python train.py --extras=["capped logits"] --init="uniform" --init_std_qkv=0.0229 --batch_tokens=131072
Each number is 128 + 24 x the weight over its row's rms, rounded and kept within 0 to 255. Layers, rows and columns count from 0. Numbers have three digits each. The size before them is the row's rms in percent of the matrix's.

# up: layer 5 MLP up, 2304x576, rms 0.0351, rows 308-367, columns 480-527
# down: layer 5 MLP down (transposed), 2304x576, rms 0.0317, rows 308-367, columns 480-527
up308 094:167115107144144140092110125128137160169155105113153082137120173121154115107158090150180127111176185125122117110163133121124179085079114124139137
down308 093:122137086132122107121096095092124166104123141149141144106139100127119117157156109123119090170131098121128120136104164137150103126117090127147127
up309 088:122111142156109155131146165156152144119122132126104193112130124147137152101110135163131142096130127165176144138115145153129118102133130157147118
down309 094:110130088131150092111103167140093143174160094095122130155118127122097142159131109139118157133116114130112139113113129153135099171132077085101084
up310 095:130100115127139144111130133177157115085192111100132155119092143130091124140139134150152139160113143078161098178117112138127131145111189162118069
down310 094:121135110140129171077166132134123088144155161118126161147098119101137106161128101124163135149110119108110110091188104115151144132108137108103129
up311 104:123159123145137120102126140136142141145158125144163124110125099137130114097090142139091144116134136166112145100131113135121140130128158150093122
down311 104:116101135114129126139145088097120109118137149126112148146122162124125124149149120115178121171099105101127123138112140107141107130111123105155131
up312 101:096145145131118147129152121149127167161137115128053118094196127104161115178160161156142120112125080133095116135167124104149138094140122137130123
down312 106:128172115162148094067129089169151125121125109108133100163149153107136124090134132146130133092090144129114101126142133057123107133109126113158118
up313 099:157128125184153166142133124126118127155127124146105117099114120097141056168125135174126164165142130111123130161172143130152171153144138159111113
down313 090:121092130081116134151110137111147126127113136109090130108112121112122129131174116108141085127165123143103167133131149086111095117122119146137137
up314 095:119104090144093110118114143148114127136138072066099133091127097183149124156099180188172175120134121131133103111180130128121119115110133187123154
down314 092:106121175114132164079169099165127120159121151168126145120143149081097123128148100105105132110138119115165146127079124162123143158148107113091135
up315 090:096114125143165129109104126116111111107124132116116121135115112112112120109136121160152137144141121127103126131141119152145132127102105162124119
down315 091:143131145143123064104119136119155155151161146122141150168165095101131129192109142152133086098130105118147153130113087144134116126114159150135093
up316 093:111126109094101149110128092132133101064139161140088167120095126140133139156116163122148140164134130120116130140149126099122113090150142203126141
down316 095:175145173104110124070128154125100147124125107097120147139116110175106091149114147150088128100116109168131131089156132110082140118150124137123130
up317 105:146064132156084196099113149128091142145100125128110111102164154125116152117103112130101164104138146159113143120149089157154103128085137099139099
down317 100:115127133096110120147093094151141093160122170120124096107116163089079116135131135158119150110143123149119155124171098140139142102134143099137106
up318 105:120148105082132112114138124140121134171148103116127120174142156166142125108115111100102094137125129132126110182085167149130130136119132106137131
down318 104:126182106115153118106101126141115119150093154138152123134163153129093114128150150133149155143147129152093161123131115124162110143158179083077112
up319 098:145157095101113146105141136133112147116117077128124176175161130123110118142154170135119097109113117122161155126136105103158116130128141124109103
down319 101:127128138125144084139124149118141106130118132105131116067069139197149168122106130148078124122133117174117066124130133182101122124169127114132121
up320 113:135143122143174154107145124129126161136113086149130153136134140095137127133114114133126108111167159099121123083147110158164112135134109158116135
down320 108:088126052116148091178180148094173158137137148087129108116096143104124150155160171123140131155158152133146150146092127112111090151153097109142102
up321 095:145166125111112136121140137139158134131153136131120090136094147108167146123109089086126136093129119118138082135148167109127115103153103113140132
down321 094:133106115149082127074063085150143170128166136143149110121150141131124090157134117112112144144101150143135176127163088128143163152132110141131139
up322 104:120115109143079135128129159132099192138184130087102084122076114112135134127140074126134132106122127173165146105149152139141144123076129134140084
down322 098:064115145142091094128139142133105113110120131128138155145113146114095132093153152150125062128111144173106104091168164131121189132142143131116125
up323 088:132109145122136136072135110119144128111109166078134143097170139117148157181104092092107109099131120140146105105135149124156150083146095118120059
down323 093:146141172110066156108100133077108139130142079156082114144134105106097145120155133131136067144135089100121145148106147160120152142094139143104169
up324 099:135162142123092157141108158148083165119128070113096088167132192148124168154130157142142148166104110099156068137120130117138119155124167106149085
down324 090:124110126108124092116119142116104119142116144144136089079110112108132175143152107133119122177148142129126117136112117122111097172135133117109095
up325 099:142165137153143119127128116139088164142153121111138145157135148077153106184089132115084169098148096092091101156144144108124159108127103160095115
down325 100:160120101088111142128160177101162105122148144149154118147081123134116171129147094105126095125100099152133165110106113129110169100123124103136141
up326 093:138138107120132141111116138142063129117097114136131174108114125129138110094193118138131139142154135105154167092174116144144138119094119147126113
down326 090:111103110119109122078104105104113149127107120169107113116098126085127126179098155159114129164100113148131161114100111164119039124144075149114114
up327 104:157183126106166180109109109115135107145164153143136119129136153135121105135152160191129175136144116125122124087122113139160160112081146132182159
down327 099:120101119139110127065170115171179123107142110149127143154168132152146133140127149114170131164162148108158135127113121105041129111155093128135077
up328 109:127107141107122152123108133124101169112130088082122132152118149106140123131171146165121079133144111118157120125111138127126076086140119090132129
down328 105:124107112131123134110147128141106123144164134136122121139151064137128153111118111155122129108128160130153064110127105107171178125121120145140146
up329 098:123094129131117171104113158126100131148100120136154159142166163127133135120151110145123121166126143132143103167135162139159178097138109117145113
down329 094:124137100153132138106102096135178140145141115139152152136128138176122124134069150151135112112141107145124099105171140146106146079118113155085140
up330 098:179074147132145142116164145148119107124084127131084147120153142131168174169146162114090168081124118147108096141104107097133102079132115126108112
down330 101:120185121101134135107128140113127119126134099177160130164121102109153113129136120107127134137167154108128107185139142152116169154108151137114055
up331 102:136137111117118167098113142178094114107191135071126099128123142105145149114121149158105146101124139161127166134094094108120139115125128115146124
down331 100:123092126129163132075149140133079115146115119102095107125140113122113144077147097189103101154096120108114162139163135129099173196080089129126086
up332 099:184103118107136154124135107134110168107112046091129120176186185146142130153132150155126135105152134100116148169079127098114126152100134131112121
down332 094:105114152183108115089091123130150097115142123156165170110146110122142169120163064109128125118109141156126139106163146142161166160123153140095135
up333 107:103113145151111134105096103161102159155123122144147107150127194094131126153108175124102145129130127120142126149157119134147123099142133144136064
down333 110:136106144137105119106134130134154124127126145131162167143104142138145143147103165108116154135136132095120095130116150096127102152099142095134127
up334 094:109106169140150141103129128157093110102108133135137136095155124092128125157089102151067120113129138098108147112157122137161105080105126119147148
down334 097:175132098127145100102126128139129167160096183058138132125157119159124152141114152115151161131102158135141093125140160125128133134144146145122126
up335 105:123133124107132130123137160140097119159127133123142121134157121089150117146085168158093129112195114131106108143136082154153143124067125101137093
down335 112:147105134129141140175114171117108109144151139140079151152087120173117074114136131118134139124136125129151134145122155121135152098142157142146130
up336 087:113125140125094115103124178155120123145119164073095100132141142138139161124165090125143166093079150124116122123140130110114163117080095143136133
down336 088:120134107089153083090076101130150146145164107125113124088147127098111111155113122123143118180135147161147107120114111153155109124126116128097105
up337 088:158100094094147141119159151140127182133106114082125098135166146113139148127126119156120121128123125165123104148140104141134101141117135141090107
down337 092:147141128137116130071123133077162051136117096148137139118128147118116096140118155129140101150142118119129152113136146091159171115121135139130128
up338 102:194167135091159118114116108121126187132134137128124083128131175116124151122103135176133138079155164146146096156093111081150145101096136109114150
down338 098:097148127168145140174161161090135149112106153141101093108117134109071117136143130154134142119109111142103114142138117158096145127165129127151134
up339 111:173130128144101135126101163164148143103117114106107134137140121115184150117064165111161126074117072132126114103117098087141150104130124151123130
down339 104:128145145171150155196117115157130126127127141147092149135114167109156123131135167098107121102154124102135087144111138152152108118178124152130124
up340 105:145112124133133119105129126123089155114124088155079140114158108105141103164107149138059121106174151131127133114132159128135175125136102187134108
down340 103:146139106121128118096142117159135174119146142122149124151153103107126105106157122117134126135137156123147153148135152124138143145141106100100156
up341 109:105132134100134109120142120152073161182154097081119151113133131151135146158159128097161140140137080134114141136107119108110111108126117117135096
down341 108:081134122141108112089130131150118114141103120131108083104082134179158111092178118145101109149153160170139105081121125103130118148139115128146159
up342 098:148143141139153131117122144114160137147117116104145143182183096144123115097152119135147110096117144127104150092128049125134129135057135139120124
down342 105:161132126103114142146130134105148115144105110158113073127149139134070136096115135088088110150126149101134153115103118140136130118147152111132099
up343 098:144103113149148114110149148158100136100126110157111151114148113128136136119104131117113188126153118080125093152127124120151128094091141138145077
down343 093:158115120126165149090167092129132152125163081114110143087138143103115157154104140126168125104190143148139090162147172104114115147151099109121116
up344 103:109131084141122135104170119165095137126061146155119183120117151154178118167108084161148148117139104113136111119153106091154112057103106143170094
down344 098:128106130148164118141105108082134145143129134149132142128097139082145104167119146122127114112129125148128153109158170162141146128136133098130100
up345 099:138136178116110144141101152142148127083095083123107159142140101106144158127137111149103105123118146136145099102061100110116095072166162140130109
down345 097:118069158162180091199162121167121089146165129113108134109109102139111096101142171122099153107138124137102150128161137082135107135080124132143126
up346 090:119123124086140114096121155173141178123158109110137118153101168115105148154135126126120119110097123152125139156132134098133113120166152100156157
down346 084:093144122118118103088120116102137157148110142134147138127128111150130083122122104156135130121112137125157136126107122104115109148135142085095107
up347 102:112111123112107152123090111146121136145115106128147146149128143121124102122129146132160120128149092110096118124140107141142096110101093127165174
down347 100:130117113088115094182131137131142118134117164072162116144118158181163162116171123148159122134142137143127094142171116083113136106121089135101138
up348 091:111101123160134124100131109128072125141146132138108133165161113146144134131112124106132129123130103112079132116107130134137094112147132129164104
down348 097:102174103129163165092127151097134149119124079125149116124147107101089104127159127150134137133093117087140125148168124110126111142113116147093122
up349 096:124146145090192177126124104091098131146101136129107110128175128114156143173151136168127097077118112154129129121125074145151113117100163135125139
down349 095:119092048134129122134175160118147109116136125104086154112114088164141119124108137103110113146124185124121150133135126137088106138127083145089130
up350 093:126090153101197115115145152141137164127141117125109152116118126112138144090155113149118122101141137113127076126163127111127146137119132153141127
down350 100:142146130135114175112113101109110089148147123154104108158138105141124067132145086125133103141149139177108144140119164111130131118165112124114147
up351 092:147119102144148069112098098144122112128121131147112157165160106093100165151153135110156093098181153156107119081177133155142116123166090129138110
down351 096:200132138110094090123111175099137116141115132115111104142093131154169133090120140142175136119133092147148129107129133105109109132135172097127136
up352 106:109140130117128113140099177148092153136110070070119113162137123132159133103104111103135119087160138088120109119092117138124115138108130103118132
down352 113:109117155140175119126190175096134115170139135122104091161086083106117097122174129096159116102106114102092157115171124128101149126113126127131149
up353 097:142118114115137135117096165115114138162077127139076121136142142126145168118132160137164106130127059150104132139086119174128143131133117130135131
down353 099:113129172130162116090133115118131153154121142120136148106165171136131092073125111149104142148109138125119109076168116101161128132093134149114115
up354 095:160127122136134176081118141108091135151124124132105123133119124107098085158128105152140136123134109151131120134111134123140141142145153135123111
down354 096:147129126160160144139142114115135088117155085112101150139130112141117131154138118145130123140112132126096132099125108135133130129163119145138137
up355 094:118115144132111129120097115154128171159162135127080090158107149150144111107190173138146117109158112108112162135168104139142116101116132137167098
down355 076:119157147139092111092124126143110135109114096092202129172169190089146109160119170114118147079124116157135151147082104123076113141102122079094138
up356 103:120133120158144135098121100121087147120123100126119125124147149114103108117188139165169095090132116150164101170150128117139138103154122145133115
down356 108:096090138115118157116145163080123124148122099148149147120149115114135111108102150131120153114183120132157123150162073166160143106131152102112144
up357 130:146114115126129145102150106139117120129096098147132154127139122149148132111133142147143121069115160141112128139136083129161127063158116133150147
down357 148:157137189136141073144104195128112154090133136089148123096147175122147128118129125124102118123123116127121117116097115087131117110142171125122123
up358 114:159161169146144127135144110139126138119150136100109139175160134146101128112134139138100128115149131118126103132055111125117162114158194134124118
down358 120:160149091107122156188119146169130171115143114136136125153159172110119084086081176167121086141104128110137151114111112130112143122159122130138132
up359 105:128139095159120165110136106128078121120113116117113151139112114147145150184111116125152157130138139138126157092165097136126137117103115188129139
down359 108:115130115157136160152122133116133158162162096125145124124141147106131134137092113115094100100089132104118103124123100123134092139130135103117102
up360 098:143101135135122148109124122129139118102126103147115152116131118079123158131132113125136088123129106077128130146100157159130134094119106119123146
down360 092:100178155137157119074153116162112168170119150073163136103111100170112121105139110135119141146137140196122109149135108098115137125151120159091159
up361 106:139104102120122123136163134131171095124135082115134139128108128128121174131115178150124140123109110116147151124088118125151121137089125152122103
down361 101:117137104124117127110143115161135154103135151093154168143075102138153125152121093098139142134118157146141171136119107131121121115145105150108130
up362 102:109082081147123134119104142119074118121118098133119098153124107128166147136100121131122123104180106107105135120116094146134119090110127120156131
down362 102:136109105126161115169167150057141099144098101131109117182097142095111127126129160148115132128100116121147148092164101110121133136137094097117123
up363 099:086121113141190158080100146140106160117126080071097123119151188118159179146128149111111137095126111136159122085128078110134100131134140135083100
down363 096:130121152095144088073135132116115105099110110114129144124110141148111102123143120141129135147091127135101119138125177193116125158145156145084144
up364 090:169143189145207112145132093130124150136127144121092141165148098099071062149140154150121131156148078137144132133106095097165120148158122131168133
down364 092:130100089130108105101100136129087136105142112153098125083143130129154151081134137166154125125088147158094154131108147102115135111098116142135116
up365 102:071135105142129159120140197122121101116133132120135131116145113092106118169132086107099130101160090151133146111134119124127126112089127157118129
down365 098:132102135171142167083130145135108157112173153156104148110091139098110084106104120121143159154125105106154148124114129142159161092161171121126101
up366 100:130135166138121115134144181114131171108120134125125110100109158108157132104161176162144170132151106094120163130072137145128126108121087143147168
down366 092:143152141080163146165122124127104122133099065118128126193129106151106128155142144094155134123114119128130118134160112117143146115156156121126094
up367 099:139127167130130165130116144136098155126145118116142145127153124093144118163097119148107077155160106088177117107113109142148141128095129112170147
down367 094:149103122103083115091143098128144159148173111113119132106099102109128158098122133164147171113115103097128142137134114097145168150130073160094114